Weights of a small GPT-style language model, trained from scratch on English Wikipedia.
Training: a variant of Adam for these matrices, 925M tokens, 7054 steps.
Each number is 500 + 50 x the weight over the matrix's rms, rounded and kept within 0 to 999. Layers, rows and columns count from 0. Numbers have three digits each.

# q: layer 14 attention query, 256x256, rms 0.0679, rows 100-127, columns 128-191
# k: layer 14 attention key, 256x256, rms 0.0679, rows 100-127, columns 128-191
# v: layer 14 attention value, 256x256, rms 0.087, rows 0-71, columns 128-191
# o: layer 14 attention output (transposed), 256x256, rms 0.0833, rows 0-71, columns 128-191
q100:568553458432490577500496633427518379506465563458450415568534498440562519448495513528500433535511555484562429514457503470546576477527529487589473526503503644528467496442531428501465475472580510
k100:349399505576480419500459464509509602543583526575521495505507449457559507532402421423406407532493447562545480449482478546537434628476447519456505565464533395572417348414523469475443414476439542
q101:382433448424499392537447499480511486508562484455491573493475397458458353541523554586410455586487425515609433443487508494489478525533503521463579435428479494435476471501439455570461430455417511
k101:585475504470517552520558522487494520422396498395574433532477509505472626443527471556579543371484480487456481500524547555516477510454538494513525434641599420577631479593578515531510543576486454
q102:508521479493507508537467412515477473503450491542430531524514509403589501468474498470559380459552446487494381452463429541580470438437451520578469536489458555431553461470503455449577386469547443
k102:456467501554576583522459521560518498397471495504485556492436480522561534417540489639435500502513463533586430571544492505478475532527434520551477450531530533511460557442466504533455514555518484
q103:417409539460459393565537551517523445547487566482545482533466487449448479529495514479405520538536330510633448475495500538504468483511394563518567592540507554498472507485497558419395571470460538
k103:482516545426455492538566493566561537494450573504542508468421465487525504481487477467465577401555405459504558498540563490546545411459499489519413427511451513505482530580576522499530512560514462
q104:588418446507439496413438512538435483553432469434559533410476571466453512506511457534496418503482513570508444524462515604415464505465449557486483562568487515366452443514443480474497523467550521
k104:479639414559450524495508605551570500534560559412529547541526444459506601535481487543394462515474483543544454411627445426527583459511405441477525417544518601628482482471496496489571448490460553
q105:501525505477489512465470464446485514503517498493496459523516529577441532547519440482497478469451487411434513482601477481480464435524452559566535586459488554527498482525495462504546474499489498
k105:446482589525498475466465568515445481458528456532506518498498490469419503514565464477493434482532506554534546492468460510439461545486500460468450375410412572468474447470509477441534441460421519
q106:560456495412404392508490518440520476484528554515568585495580521506475527551590511522471385566474515486516462477521524573520537538464575523512514522539535562456546523440522514586517583485560469
k106:435461550600504443597448509506526531577529420558501522434442420549458519608554410552414504490474531587588450459464533602422524453508510467420525554548520518553436473546497526457509531537507557
q107:484567537532496436539516507566433512465402508464536534574444482418594445474534514531566498512520553493586519605451509480533500522502495396485494514520524501501507438529427468482426517506503474
k107:539362459460573489511470526453481519518537542441539510457510474535507520482513527458429462411504579504517556467589507471512540568423425499504501541517555444455473465487429542499556523541569479
q108:532446427580487381555564482534487544504449547548528477411452440422489441497491506459542573465474413479578503459494516456420525548538502516406524431512521590537443442551473521468480527560498524
k108:559495578529541531526461479514560472510561500477503471544539556504537563439503518467524586502469525559565532455531456497538535543511615505529476565494569438519458557493514492509475526484484516
q109:621469483506453485421510538599491468527483475461482535527484479474457477378552471404468478562561533535548438503514488454524543466550568522531506449512529542494452571528516525572554516517456486
k109:455540472511519513563523538450465517497479505464463447441488472556552573481579534503551446416520538510483468581570491556442491563461553442462425652455489509461497509411545422565526544520595565
q110:535495415522457556531499435419484448535500493489407475422548472575478531554581548509515508528430519529512472492496519460551629507493560506565478455471449465477458518540496527483547449534596498
k110:551528528487521510437559505425482521518499441510519559595464544559493462488543464509497526520471509573476559553421607601469449490592523535544603491479519524494605460503478445588506625614426464
q111:575593556504492515575490414405481494533455440436510512540517508465476575505570427502444631440420542464437514465510514417505549519482561517436496553474455596550530519543472507508512430509421484
k111:480497538477541447427471494517509509483540502503453602432508443513485481512344532493490540415514572519508570504489482498466531506514526490500512450440507442440430501521504455497407508484396495
q112:508451429411434442400533482489484556524503532465529511593396546440398483518598435432453470515459463433480560500526548501498470506537506553491523494449542494481471426486461461447467454475478541
k112:581495488474511488395581516523462459527415443482537512516509533454457471589538477458524406447478489528428546549504536475474542551533476503583579436437438531463581499536524583421557596509467478
q113:547516448613547405449422468468530450494500450473460497455456496449501508461466418521542455609510496611563502474422599412558489412449508517455490494469639492545507557555537564489490484523549607
k113:387462513585512424552507551474497537496469509581503502494563361496455465498582462484644502541542441414502504511553441536412494639478587478587572468552517597554526452514527389537533567448536513
q114:588427577517455460454523431520526571566489568509516512530554520459571468509407550524537511552552560536475520474500549505517499538516495492554572500504436482514442551500518453497503502499448532
k114:493478500431469544516535574520421456517449548527521477560487496488569465483552522524595451436491587539553411595562439423492481436473549385483482461499487503462643540565463489503537513526527422
q115:565452534382511566388462601542540579541466579499480485497510489530529453443593437522507513466444581550518502410500479453510443509480489455559491481455424407488460495531534586526511460523504505
k115:463445513580483468593539530511452485445514547528498518476492531536569602453508594485582514502472425499504505527515478622449556496519432516629560545484562500432458545428469532464490437577505512
q116:447575447364518540611450489527531531446498465458606504535451498447485514442486424407453574487541359454580478455488425450438491421455563523479546570443588473542497516440535455594494409459439477
k116:545443463453533578532506432459521494423472594431440507520538521449478587530559573522583459422486565471425453549549525524453574535523529419477467533606620402497585618503559484476526509529460456
q117:540503461527503526452477488590479496495447517467596560538520630525488517521494469516458398488469631333407481488450514461555472486495624426507557498446469460508502477447533478510540491495479475
k117:497391468374476470473505582518501548520510482431532583493468432466483469566567504504428477464514569560544459561455578487435500503528522485552509535473489460512534558455484516479475504463536487
q118:483598491378506528448540538504486530485482501473417452527581490519450570476387421475509419556471516515512544460502562478495475532509435536461448564497481482446504503511554516503577525573498556
k118:462563558546543543559497480408521441503567537507462510416446497532495441484458429488489586483433430563554462517479509496497492478595595527478516471478484535542374417483460501471547508438389589
q119:437564480491492520472480534439513529514497544565512550563416521518436440497485473556457437484489547402487496476471473479448516458541503592485510497525449420392526526536407419336523480536585483
k119:483437501442573504515496523537467429449418427443529528376557432459548534484440524501509402490526374544509452572453540414481456550558481465553489470497520581579536568509478544511508514478493544
q120:522516469609467426624475482542482454538535519508465584494454557489453441496413483529465560462445418423578526486476609427545498450544466497483503565476486550434492499493462511512485489537504554
k120:516447487434492494475382519537520523546431521471542582489433593435570434480468466443518486504573460508420452503501527478516539578482544531575499608434549502469473492452486513483464404482567469
q121:556453469431450554436554486508503487399486528521534533484386490467500491569509474560472530497480499461416516512448526481556510438506496568523527496463473538461485446416529468430558539584543480
k121:413474536482433442488517445457507539500488543510533594512538577451546502528493403448434470487469474537636420471370519554534525521471565537426504517454573536525482515513435586511526499505447516
q122:497488522499471590521574536445433518477480471482470486458454520562465531535515527400617536509451549536527557406451530490530452666468451453484503460515529486405521532469516461485512505543441541
k122:354472520397506500577450535559523472508549452371515399481567520445460533458499447488466516441558559487505592482475549551479452439497512425558491472549434521463492460509570389460414536453421573
q123:596497498458458480480503554528487492541406498445539490528443458509455554496505390470519483481553510452417508523493519529471480534485466598571504572507449512455546516486556469558435513561561502
k123:463452497553458487454487480532553534549593550542483541475479566459513462509503487492431527537476501514528420434482475514476570473460457501459466493464447531474403535402522474533558423466467591
q124:491460526432528531367445509525492530488471471448542447542533508529515476523423481430524480470402566590453530571488607530486517535538430492458509519547435409574472456457491501433508498450459560
k124:515467555442421514460532586507440473515497495490466458527499366531511466564515543493483552581560552471456546536500416527550445466465539463533541438477476565501557578569458518482514551528568450
q125:538575561537437546495473452532550426490490534536462568447517469535452519408513434515590470439405452590462503523495391589491488569492588525510478471475408601482510538537426490543583540405537532
k125:438480501526488532599441502509589488547523441458497472445459569434407538562527502509414475555503595538588431447452571513513545472516462505544483463464522457536492500553520474547495470532467535
q126:549482517431464404429498430382482577611458528432487486410526577536479551491489525492545496410557421481559527509518524480457468522426547493568533511507470484407556533497479481563531512510477563
k126:435553434452576580487462567439472483394551442589482554591460601471451490557535493513505480496474415580520446432449457500435513436531440531486475437474499530500413379370535548427495500467601515
q127:440479491610510449525434480551541470512531420446542521512529496465525408493455549508463574548532427502423420451502484541544441519506477550490424438551477524446496485423474439461487461455557527
k127:519489542483449440427544560527471494519479492468492424578529491458562488454495491542553493495549543428568533530481561463463521479425493409489478438502541435483538488537501563470555533551441410
v0:522516517445478481501500412464557511430493452564570480471569486591520543434455484490568490543464465452512464462541478518548611534448505519484425512550521475515511510439480464493504465443441508
o0:529499582543556445499577448418544537490502488485488514468549593552494504481491491452478493440513480406535454524487410548541578442472539442532497477531563488539536509435444509516514467483505469
v1:546557539495511511453532504528486478464477557540455512505497500438543517533500541488537511492470502412525500511488493507497458495558473500471520496512442498479499462437520459486505586574546494
o1:502496525493467516516462439521534544396507502541504580563542488507504537470503541467524461492531501475494500564554403504441498535475494547548518543515409450489515478476555464510540570464531479
v2:438463483550533509444458519454480507469527517471469470474514507565548419504600469519503518503458587511497552453476495539506501456493514517489507512512514486524505527609439504487520471515587497
o2:424594394560504563390477561533552495513488459509508475463493534530491353453470495542475574490537496562505547547442552541493443461552514478495504467459543437468548540598466458437478456484606556
v3:496530493551471438441566476529486467468545505569543461549476518474457494409487568558486508440518502546531451575450540491427493523475546522557543465433564561522512460558516458472524512613561470
o3:519516503429498426487601474583479446501485511494529509463515541463537502502498535558414483438506492568508404546495480444464493534565529604522546509444531513535498506505575407501546531526466535
v4:562525541578554438398408537499487482537535486434544519499511505597444510624421539522550444536475488464569502502512500465494415564570502495489525548495465475535474520532546499482453516439510466
o4:564545546508527491469419511475455521549529433464524426458504545560534498554473492496569496507516510463466512457499483527560537542492517446455537498473449567433501458487541505476537481502465398
v5:479482492486515519458534507526520461468538501494507484441491454454498529491492589526473540507519450515479479499610536527459469534472464539537451450579521519488457460513515553459538453400443458
o5:487482472548556478484466484527498449464543486482497409505412460453533512449486532481458514473436477540538528474540524592475439490520495545427460514517556543420552551450488550447529567438478510
v6:462488542512550466452442481514487505525527538437522432534476519521545520611422534465553502641472513523524460499482504511434487493544533454474475514540502453517514482465485550461520506438504481
o6:508420558510546409530501465530468534543512563428507489542532491491511513546501557507509494639493534548533476471511587501464519501432566426480459454534443462548540517493439504485477498488532544
v7:511494537532476491496507544462488479537469462472480522499522471509507575502467497534495532486499460509470445575497533426419448466461514513493539499462490476513518438507510517500466562469449498
o7:525548519543502455521505480534520521507494499424447516456498458521566571526486501532445510541468444532482458544570518512475534508448486459476477537474457506481577440463503493525523542534453437
v8:563481486492465495467532522523548523417556550468518520473546534582525473552518519501517433498558444580556505510493534574503491539528370458548556455533540561528477451551526447481509523477436491
o8:504442493554511447477567447517550533481482438483457478469528531511499470496530448502526587520457502568541575521489473513529518497573339557494538454489561531482459478568532562480487512521473460
v9:449459470548478492566437497542468614517564493561515575462509484498527467528547448481497591498493511498402533512458476477444531599537523510497543540478539518580549411466425491574541481553435536
o9:480502535535481488497469428495481514445474467459436489532526479438509433490507506480530607465531455549501472462432514481493517475445517496545562398437563479604587442552471545428443531573472483
v10:507481524486525565500529488552452491486529608505488502557480549549464491486444578577514495570542522522498453452478561534455506475500541522523519432543516511509516438476508557536438484567514534
o10:499447539418528520484522469500487502473505553506472480539519531566481494540492560578404462537507462474496473450505489486443479458544532526492478507508503542487526501484426535443512527527388498
v11:514539490525525464482536492542473496505523624494452455489498406570407558508532484522505466494464424555461461494497480496512527511551418440498520494536448537513450469441469466493504508532470502
o11:539515499453486504539534481524473613509507584491527495538484568535445538435476517479555571467510496533475532590536486463493545545553427493529576573548513572431474471489462503513464552502469453
v12:580484512524504570558540471473540452586489477438539476483508557542436512537487495507513447547455527493489453532440433438568525490444470501544529452432471482477476452522566466435465470504541453
o12:572515527441458622512491522488522514482449533481541511485435446498406490500477511478510502572470556429492480532556542485573501503634496453490584520413466511473348527454443510546571432505576597
v13:492441486429515465589527404582555487543482462454478471599516495484491463472480487491549479492523481492458585529522453517447527481525537469535572488531504455471519490505531524558590489545583493
o13:417459431407473488524513512506541431463484509431520532547482502464537458574459435494543498511493523560473464469468426439507550482501522428559484522535554502526497449433526461475469464533456439
v14:503541547562465498501535456541469567467509569564476543512521481545514460526469548472479483431506544441446455551421493475443490493520511500536482413442487477508537499503459543487454514535406588
o14:508479482472535493466458490508539559465467525491508526476554495526452500487508565446483513447515516414485506487440443515461551521588525469438534555487587476476547555481395511569444470568429491
v15:572474520511527567588508489448512481553563415456466434488601481500493430524532518482541468494494522542513440488523532576419442526485553507517483474468519482455532455560448526553476499574532505
o15:433474460556517450505548537519547414438550410465532450526476435430429442434500555458542499534481547582502500433480492536477475537517450543516439517465505546505572482513458451584462492473626512
v16:459584473417430495451464536513398521535486536535492480600537496466496446512483460496511496543462463551442481458506483504464503504483457458516491482524493478485514502452468458521510492464552548
o16:485507535461456481477435479528451554537555545514472476543550499511471516506491559537529467466482399506476484442540487487515422484502552505515550466546510527505528407445422470503482586466506547
v17:493527511512496411462464508502509473463466475552498500470511481535454535493537453444466466554461406536539492518473515427544522500542488356446482577454505498471429474509427479482447541460574524
o17:502483527457510489452500425446419563521482530491494446460541601569551484492487457443542601532454439504528480562419531491546501505427489418511551468418489457506385467549487480435475561465536512
v18:471511481499468493479433506508487506523507484485520493532524622537468457467441508457551540564543596562502505552529509609451506550485533500552583505507533439556473467544533515506500418607520511
o18:422459582424556507482430478576513484437533563570437530573499547484503423467445449519581512600516527553461436408487601524517523494476517495521439506519473524544455451487478534473567441458480534
v19:432525464553491511582512489473459521544485503465451448503534465443520447540536583439478510548451469503500541523457549428516488495524544438525512518491514470479515524534518535539505494548536537
o19:438497430476528477525497473469487460492516503519465500491504494533550487499443551493456521572462510469456520506456535411543481478552540457496528594485469455555494519582475517527462569500536481
v20:516514533525438530482485499603516562474488515480509491518503472494497561577469510471550448505473537404513507458504553571522468502482544577481420473579506504425536487503534518537514579492587499
o20:545504538495452438466482525568520566575471520483447501416625524424442493579520407517468489456435573472514466440467520467540499495447507552487438472563540494485541485485507556534450506531519436
v21:496465492534394580555479462472521499427487611545522561504516574511447539516578535509554478501491544435505426461452554532448474482577586516530490467466538525521560513442418597470431562517475511
o21:521451523410456459483460418439526584528508505450493553479556471487430511504573480499365455525508493443556513428511504487488451507585463547549541508530493462586580516469432493527469529584463469
v22:506485558603437578500549571496445441551482588480501524479526532490546474575507510437496477477489517440509426545400570475479444500553457540530500480437490485450450541490490491501498454452508460
o22:557514543514495520392450481456398495456506434533438494448503455562497571534530520478441521527479492436426542550472517530474529497599443498482516561393496451471536452541526487473492536479480496
v23:517491480445478431549497490532514479552458494449489475525493410522559529508492501521499549559453478521463472531550506593503566483493448482523419468569489469482492536513502427513554507494509527
o23:461503492370476444464522563528545481549453561457440513525506498513546513524440555545580528465408597511476428456483523571523533467486473528428483437535521492422447522460514532482466468474558550
v24:462451539506488504493554480427461508445441482482477489479487533467464475534506381534477484503426575494466450524538498511499528554485468530499561491492495534509545529465570502437542473526530436
o24:488500517501473546567548538508467503507448456463521469446537449495437506503492478513448478474509504591494535536526450522467501463568542560535514504523519541493600459453528501522548456554500526
v25:524490488502465457596473474539494502481458460554522534519475508566559478470511405520482464481530544469514481483479463504470547477420483500472592543429471513583552512488524490538483513482490506
o25:471476520500502505559494442474568505544462460510485445486558436533559475489558486501548405522530522586537515430477460493560574471339467481533502532500434502539443506542541550507440429522463433
v26:541539538468504416560542508464509545523440539502526447561455503569540494456424464588491453501548458459510535469486455470584484519461525498510500454474460487454442557500418528487468558549524447
o26:511441543427488444517510514469441496489485563519475500514490463549540525536480565500511461515519521422500458483517453528528498493446491516499565555481502495450385502462504505471617496538504541
v27:530506465580506534526493572462467496590463475475545455539384459556511472490534505522477589535509478534478511456512513475477538536549521520520572478448501528501541585516478532475548559532488511
o27:482512489508487468498560484564475462471491477452621468538460448470557471457555573495526527542532453504525517436590436546525500530507509544510574487508476582535520543497478518420535541536445573
v28:493503471381539535426489523453493555595514456453524451534452543453471508510401474538514397532514439499494545523433531433609535491497506463462523485527470509538512476533487469497498511515543501
o28:552495454479491550519465553476559487569513565441418456527530519539540511522407480595489438522459521489508547559525556433545480539488460415531572502560434464473434514561526536604550439549522525
v29:517514504457534497534528473531541460448492512533519542446426455529507455477563533447447585420506513508501482456556475514472617479546497521532572483443421502510534571508454469555473478491445480
o29:495484426521552550490509468503553513466487490487524547486485506527555428480457522475496555517507505535540505497531467464510596456515448464545502438419423523479532584477496445521453495518497461
v30:497469536499544471526471449466479525494548444494458502482462537560545495488530472517454488478486520491546535598451558488506497506454563484501517471457464432550563455537498520468509553545468537
o30:474559503500545481485500438519577515454498476519501526530493492479521448451486491460530509513527462535528500544491530503469509462495506515511455542459423415489577490505506517483518528534506461
v31:518537499458508525549514547462538529483527470506455547493560522511512486423503453560495492455477485422451394507448529418498626485526482487471543412488482432528520512504490526476485501564487467
o31:615585447439443498584564509510512477526484469431424467543518507505528492492483493546504474513480467462412459544503446475518541461571422477529581516515470493492454522483539513546522506517497565
v32:543490443434451536492483491510480459508515557515492549531445476452463455474593475549449543506518561542525554522486530555502546499528455488498522503510532515519489482531546498455528501527502462
o32:464459484478476607536478505478501477516505526529521508510446507505508516521525522519475546451530524508527539492516482489416492446518491535457482410424492482536536487517487526423535536503419423
v33:537534434444475526445520474490564490486476462471507406507464553507445539479490518493490451452474497449577488520501477482465514434533488500551562539496470505485505540465504472479443475481511502
o33:527522478457548539448556464486572518536500492429528462473514546464574604516471531468470519456497509489518561528525432419577461439550452491587489477539431496530537462495507501526488471541510502
v34:440477486524520505593501469505451521534489489541439409499503531524508468449533506527481473479526481472498518506439508435500529533500612469471554471505472472547521451558490496503532536600559492
o34:473531482540491563590475460515492453460467447536468439571482496459505452478510529515556475522578483489497438534484484428452464529503565539528535619509496474480579444490502482494568555560455528
v35:580422539528512466498413458505478434499552477555523505537564509563485471484521505494481534500539460501434501500514514554612536528546528541439424537501491517532506421478450485452465495474445517
o35:475430569529481477503492486475530555445504541532536521582522577485447439496521504479493480426511494534432459468531579450537574477473499570475454431570476548499486411474517510433524517500428471
v36:497387499478511499473489515503506460543528505525532532478492533583571530488433550476561479527463477489461474514550449587549482417538436497507474481509496420482511485489490473474491488479531476
o36:548452467495471472437514578563530531448528493561495487517485571554499565563404560521463461508429520481532417488563451563472486475538450475482518463435546465540481518524516506457523453548467469
v37:438541522479519495587457540531485539495515563488428500568503448500443474484573475472437519562444542487527526471501491525444404526541469465489502585515524521521466518536445536542510484464511507
o37:375485436473469551527485471533482567515528503400498505543510458572508497437448474421496550525513499507482531507444550468484497509516542442474467469485455473598505474512446502481436510422490481
v38:520516452573529478480464467497507483416504459555586496608438500537555509493479551511514521533488482516483476520451464543488428492497515534459490595460538440498538473492477508387446486511559505
o38:539500500525527387539518481522548482508488479462554501513521482522527485554563574494485461502605521502453419482448515492509524527434556491495508482477556483553518505537536535484493506508573467
v39:525463552566464409579479542461441471526482555513504525541534513574565513488511481522473540529542453512445451524485503436437519450509495497452462458439463477530516511482419445577526537507421503
o39:423455495553426421500490527414447553489485499537515556469534474535518553574490501479486498515493415509439476560483468522453502504544437515562544457455493457523491484494473426499480485508429503
v40:438518517476518439505459492509547499459600532443476524499489521562560466525527526505535496541491500528558579573526543559512527483506533439510593520504506368534552449503574483447508472572524526
o40:480466462510544492485506527544539453450498525509457537529484502590563518526421528616528499532534532536423569527490543501467563396502530515489509507438444418627563504560524493442571559487497476
v41:539375588518469543572468510568506512468491443580514502536508500525558519474433563473441446492561475515434517532416516558508506494496481487504495464496528611534526441486444472472476463607450513
o41:524416524492436558449555509486534506434537489538424547523492560474522499531390479486406488567513489621454465505465480592481483466507499460415450442527542553546521499498589459433514447597409471
v42:514494488414526515502518520547514465579463552497511494439572547484468487529494456531522608550529528451440553498547461471520478515510537470538466512545488462449536463507562438549484549557482507
o42:437511521509473541503453504528561456504417540493516568467526511497527465540453520522513583526462502491543557502501497472522410464554507537490434509575542525421490480427558432495472487497533427
v43:475530525564493529546487492489504526490531512456486436559519357522493527443479474511501495524530459614402440500534425497457513546453485424464488463511494562494485481521477510463511469546469548
o43:443450511530501425519543461482535554539534503504510495561477463481554465447475469521524528497481536557522471521537485506476579546452538485485496479562539569488529525515387494500522414526519517
v44:508436395496444475576484410478495479456507510541534495532521530502544466531525501550542441500520485508542541508465495505559515490439536505545529599529587532517506552467472460445484474510567491
o44:491474528464474463533503465481524438519472552562456491488527530499489495559549573579536482494545545494458530498460508488556481496404532469493536529508589495563470444569513503484491472551519491
v45:462533462527478473522483454476496495477425518531537511464503452484485501458485479450515529505509432544462496487577517448466465517435538552443514507548554539512537558460534484469495554495485494
o45:441440494591487468510500400509503535490482476513525515449467509411453468466427476529426525529500432555521509485546555496438506467484560513503462546572603480515564532539537414459488535541471468
v46:572457464535544462441451510425477393441510512532472415484530586587471513513526479493491491553519590475561469522479450470421492452464541484483512513433468493507474455491458573451422488491494517
o46:481498529470553455502462454397542436479516460493437418397560478573494439508572475439474461598528496599516524521519476476506471549485477446559460489502490476459459489514464550528501513461551513
v47:601486525505491557434491542545501440562447516446535490519482561487468476490508528505508453553570608574427526537485494447549504511476488459551496522525474568479481510555527488511464446443557495
o47:557482566555431600469520508523502487500501487507543522503435508531526493509468490502471468562579523532519524531474507514547479478439531472537508541503390577450493558495498475492546541430505570
v48:503437521514462555543464551463459470593484462474497517502505475491522486493546455492492541503469564497461429498512455480530520536444446474488593485526535431502514493542494447535474481506511514
o48:389475463553437533482466513507535500398459473455491572496484496495465429436515498460512502492469492500414493510556508464520551477555528520515490501480564485577427475565485446496580462481633512
v49:439466458508481485642413440480497449542508403494486494583451412481507525491474558514502486569502441501472436530514486505461541514528513484507502492484511461524538517503479504505547497485552492
o49:488463437464526433545428485387544491479552490432526492479485405431522465522520522520595479550450552513519426399515544472516528468515492465474498511519502550508454568508497521468499485474520502
v50:566527510461438489423523450442487549533477477538463534472529511519538477566509525457480535489546486507433486524483507489539482503510548537493430485508476507482511479496420461541540518502470520
o50:497491602446480420450543480492435457502507479536496527531540532508539562585458544486567539448492504443514433486483474475515429427501450514562492447436481492407537412436451433489471542533505478
v51:600456466540571537502463613405531487561501392488516485475556454502533602544490413450543432505480478601446442528528495490455467460476562451440545552514471402502445425498413505558486521464553552
o51:536571462547546463515569549493503503525490468567496434538543493485503577538497404388484458628415497535519464505558511497498440586431464527556484494515417496442510414526441538555460483513611510
v52:576476451567480560471535517567482511477516544519533514492478591489494465468547516503500455452511486442562449515503517545521459517469512567546487494480465581400503548510504527511495488529508454
o52:513489489536486549468515528589471472460474389500507492474466528499448501482500493508428509527529504507552535518459494553448424508517474521544470553434521551461518576582535507595462467533470458
v53:442510518479427482525490466482513483500526522529498508516542578525527480513532477494539515447474520370531548471518446530488401538545507451515561509554515561484496536429547571547525482487471478
o53:408447493518449516519439476537466508560505480490522484420467532495459476546534406463438524480521510452512552520510420438456515492551546455569539568522560508550512513524515475548433443518470444
v54:588444449534466469529537422471494519446512494473482554546574527507547477530508495542489475495534465549530478596463477477478479498495512454529488507451403536530539497453390457497471525530439462
o54:487490459552522412549533516494573520467438540514482561551503450454531487592504574537469512554513535474494505514416506500465504518531490481543505594477502486496618563426459472496432515533452532
v55:553515529490488542529528509441507430564472534596495532554550591505503476479601458538548537491546512496521534511498460488506559478523524472487455506458531527478490513501445510455477458526498543
o55:520540570458461603461463411457506396480514486540490532579467475530534486507589525519557480500514427467534546467503441469452519503559476598557466519560507484497466438495496481465511534512459513
v56:537486486516495507424480531501532555439508508524506484454431454529438532448495436525457554459413532494478548476501511509511454582480504532509587501545532469533529462494494487541525533495498473
o56:515497504539497574449475518560511479479484428500520510477496551520497470449509426422499439420518474497448464494514487497516451540446483539615558500550515499554543473493492496543547490502523421
v57:572505557480478545487488509449522499452503476556512524525475563482586537546454516553518428487482500550521455469470496456528504452448456438563511467418438486449468465433517534474559508539488475
o57:558558532482474473504472449471498500462574543558472558491475438473562551492528426447488413489519495538507485518527429549558446528487477467503496455365494500452504561496502459500569488494596430
v58:467473448450473507462540464512499527489490505472452496513512495563561513493470514510528522547532475579473510465516506534532604499466623465492417499489518456531532461524455482515456505440406494
o58:508480498474514476498472533470547479511454469490461486555533516505483521499525525501387515538480446636491432505512449598421509524475533526490530572513610501492629487481476530557509535542466477
v59:574520536480410468477485526562470538563491483469555555514480434513483445492465511507540508553414485540506527464469507430485492534414543509500448502523446535483514550489533524483427466479487460
o59:525552530550497538484456522607521450523506467516517499453458425460531433511420552445426541539474501497482508420495544545477462509444522487400457505522451519481544537488522452524453433455436473
v60:495492478555505539476460469407523456566457479499506517467493491509460463471500477508525500559469518512534494541527444447505490561488529456468504555441492521524539515475558479445516494558498499
o60:446504542493510632489500522445518500483480420498599482492490467513543432487561511478516539571517483521540479543496510502512459541549551493509543577492485500521503516466536522499541437524434557
v61:513480584481524533431515520501520547488519537555529465573496501457514462446490407455482480549489508431523476475467498429467475559520525495465479508456485491513537456537497541459525531603588550
o61:426466573520441471431526443499519530483521490537609543514515535476556404461579452478503416543525467508479473456397467463529488497522564491518462490509504422505533529509510459470528511507518472
v62:551467503493459518513518452541504556490517449552538519486467472463462459477539480459530488446512509461504498525481503500515520560519495481486545516537457557579516470524472504442443523516463529
o62:475459528554483531540550432446535540473473470536502441523490530507519473463531488523509461458515508475526502523465410454498552495426536527508541510536507521537576484466512483403502545545428473
v63:529527475504525464472457437479534525395490481547509530515571491492442511483471546545492478525468453424560547448599507490504482572513493558491556561498572489520524503492527485515497522480501484
o63:482467496466548442493477451452486512456502490454502482477533504495525495456518462558552461466497477524469505410533381500575474517457476439503495461520489517540478488484539507475509482418480463
v64:430495455546489547439524500539549549526550478508507586505467528430460476474549537528474479482541510493511470457493479475450511478435580486476521478494516513531569462468523508528501492533545550
o64:487515520496448526477560519529542449561495476542525411500478477468426520504518502548477449485548449501556482448459470522436498538509502507495571454492531503536517541500536475495463543539496501
v65:499519572466546502493470517472494522524531535552509504506462527433482523445489525523498601533474534540569572525510491534495567473484498516500474476555517422561471466476539522533510546550478497
o65:458510470514536506504410517473474465449502580609528598526480551492543500473520457492535435540489534495431498507520509492454508562571468487587431470513505460581431534527495504548524483457539434
v66:516544565586535511472535456537501625481455579519540528465505479502492481540508512563491497512559547406418515424508494500484525515418501597441511408520512464445512450506486569536514521543535486
o66:493497568517488509489481480471437502460489503570573523519503407470409428518544466535477469526492561468486443444497442606474513505437560581475481511518587439393535520498398473476576525521489519
v67:485491498437483509600502466569451534547450488465505448551484488484520441555456482524520427509462481431481438365463510453482570528463489547532536481544501386437471610495501479500531541473519456
o67:511549451449471488548458490539452528520480555443549512450509499474460465554495524547512429591460481498465466441475498464528589478530502479441523540452562498418413606502523502519514536496524476
v68:479507456473454537442458468493554447451504485518487466471472460518525495514508461470488485479529588600587545518408546529475497483497528418556521478494496559612510419488531488432534517564441499
o68:520441480497490527498506443473600425487523448599441493488543467490496580449513421483475490523535519636580490548534498529455501517487489461534563479502477497568523590521535450485529473564535456
v69:532497496568451470439446567515494467428470434552542534529519475544563530498472463472434530517525505541484476492479465547467505415468451546483490537468489517479484494536392505459509452434470513
o69:509477470557492422493554483489461442542527505499511494507533503525550545536492470505414485516469501551522437463422479526504494479431471479514476415470462487528476533539449525477468458439460521
v70:501484436558486490522464533468455513485505476490545470554504526501482512460530415482478534522527509536517431497487544530493459547514524472495488508484565481530462457516418475462459543520547473
o70:485479496481541449526546522498473553514475502452462429487532495483442483492496512553481532524512548563486415469472536451464482530443484534491511427510482477530463518506550502462543488486510498
v71:547473504498502517458530478482460544523534423443537506528489500551465495549565493533413463449515490456598566505427468426633505515449523559506513494502463518480490593537497481458497526444473506
o71:533523502534508548473526485559549428530489480522483463471472467536508531542562533546477477493534499475484511559486462449508549535509506532533525481480472470503418583529494473475556457509515586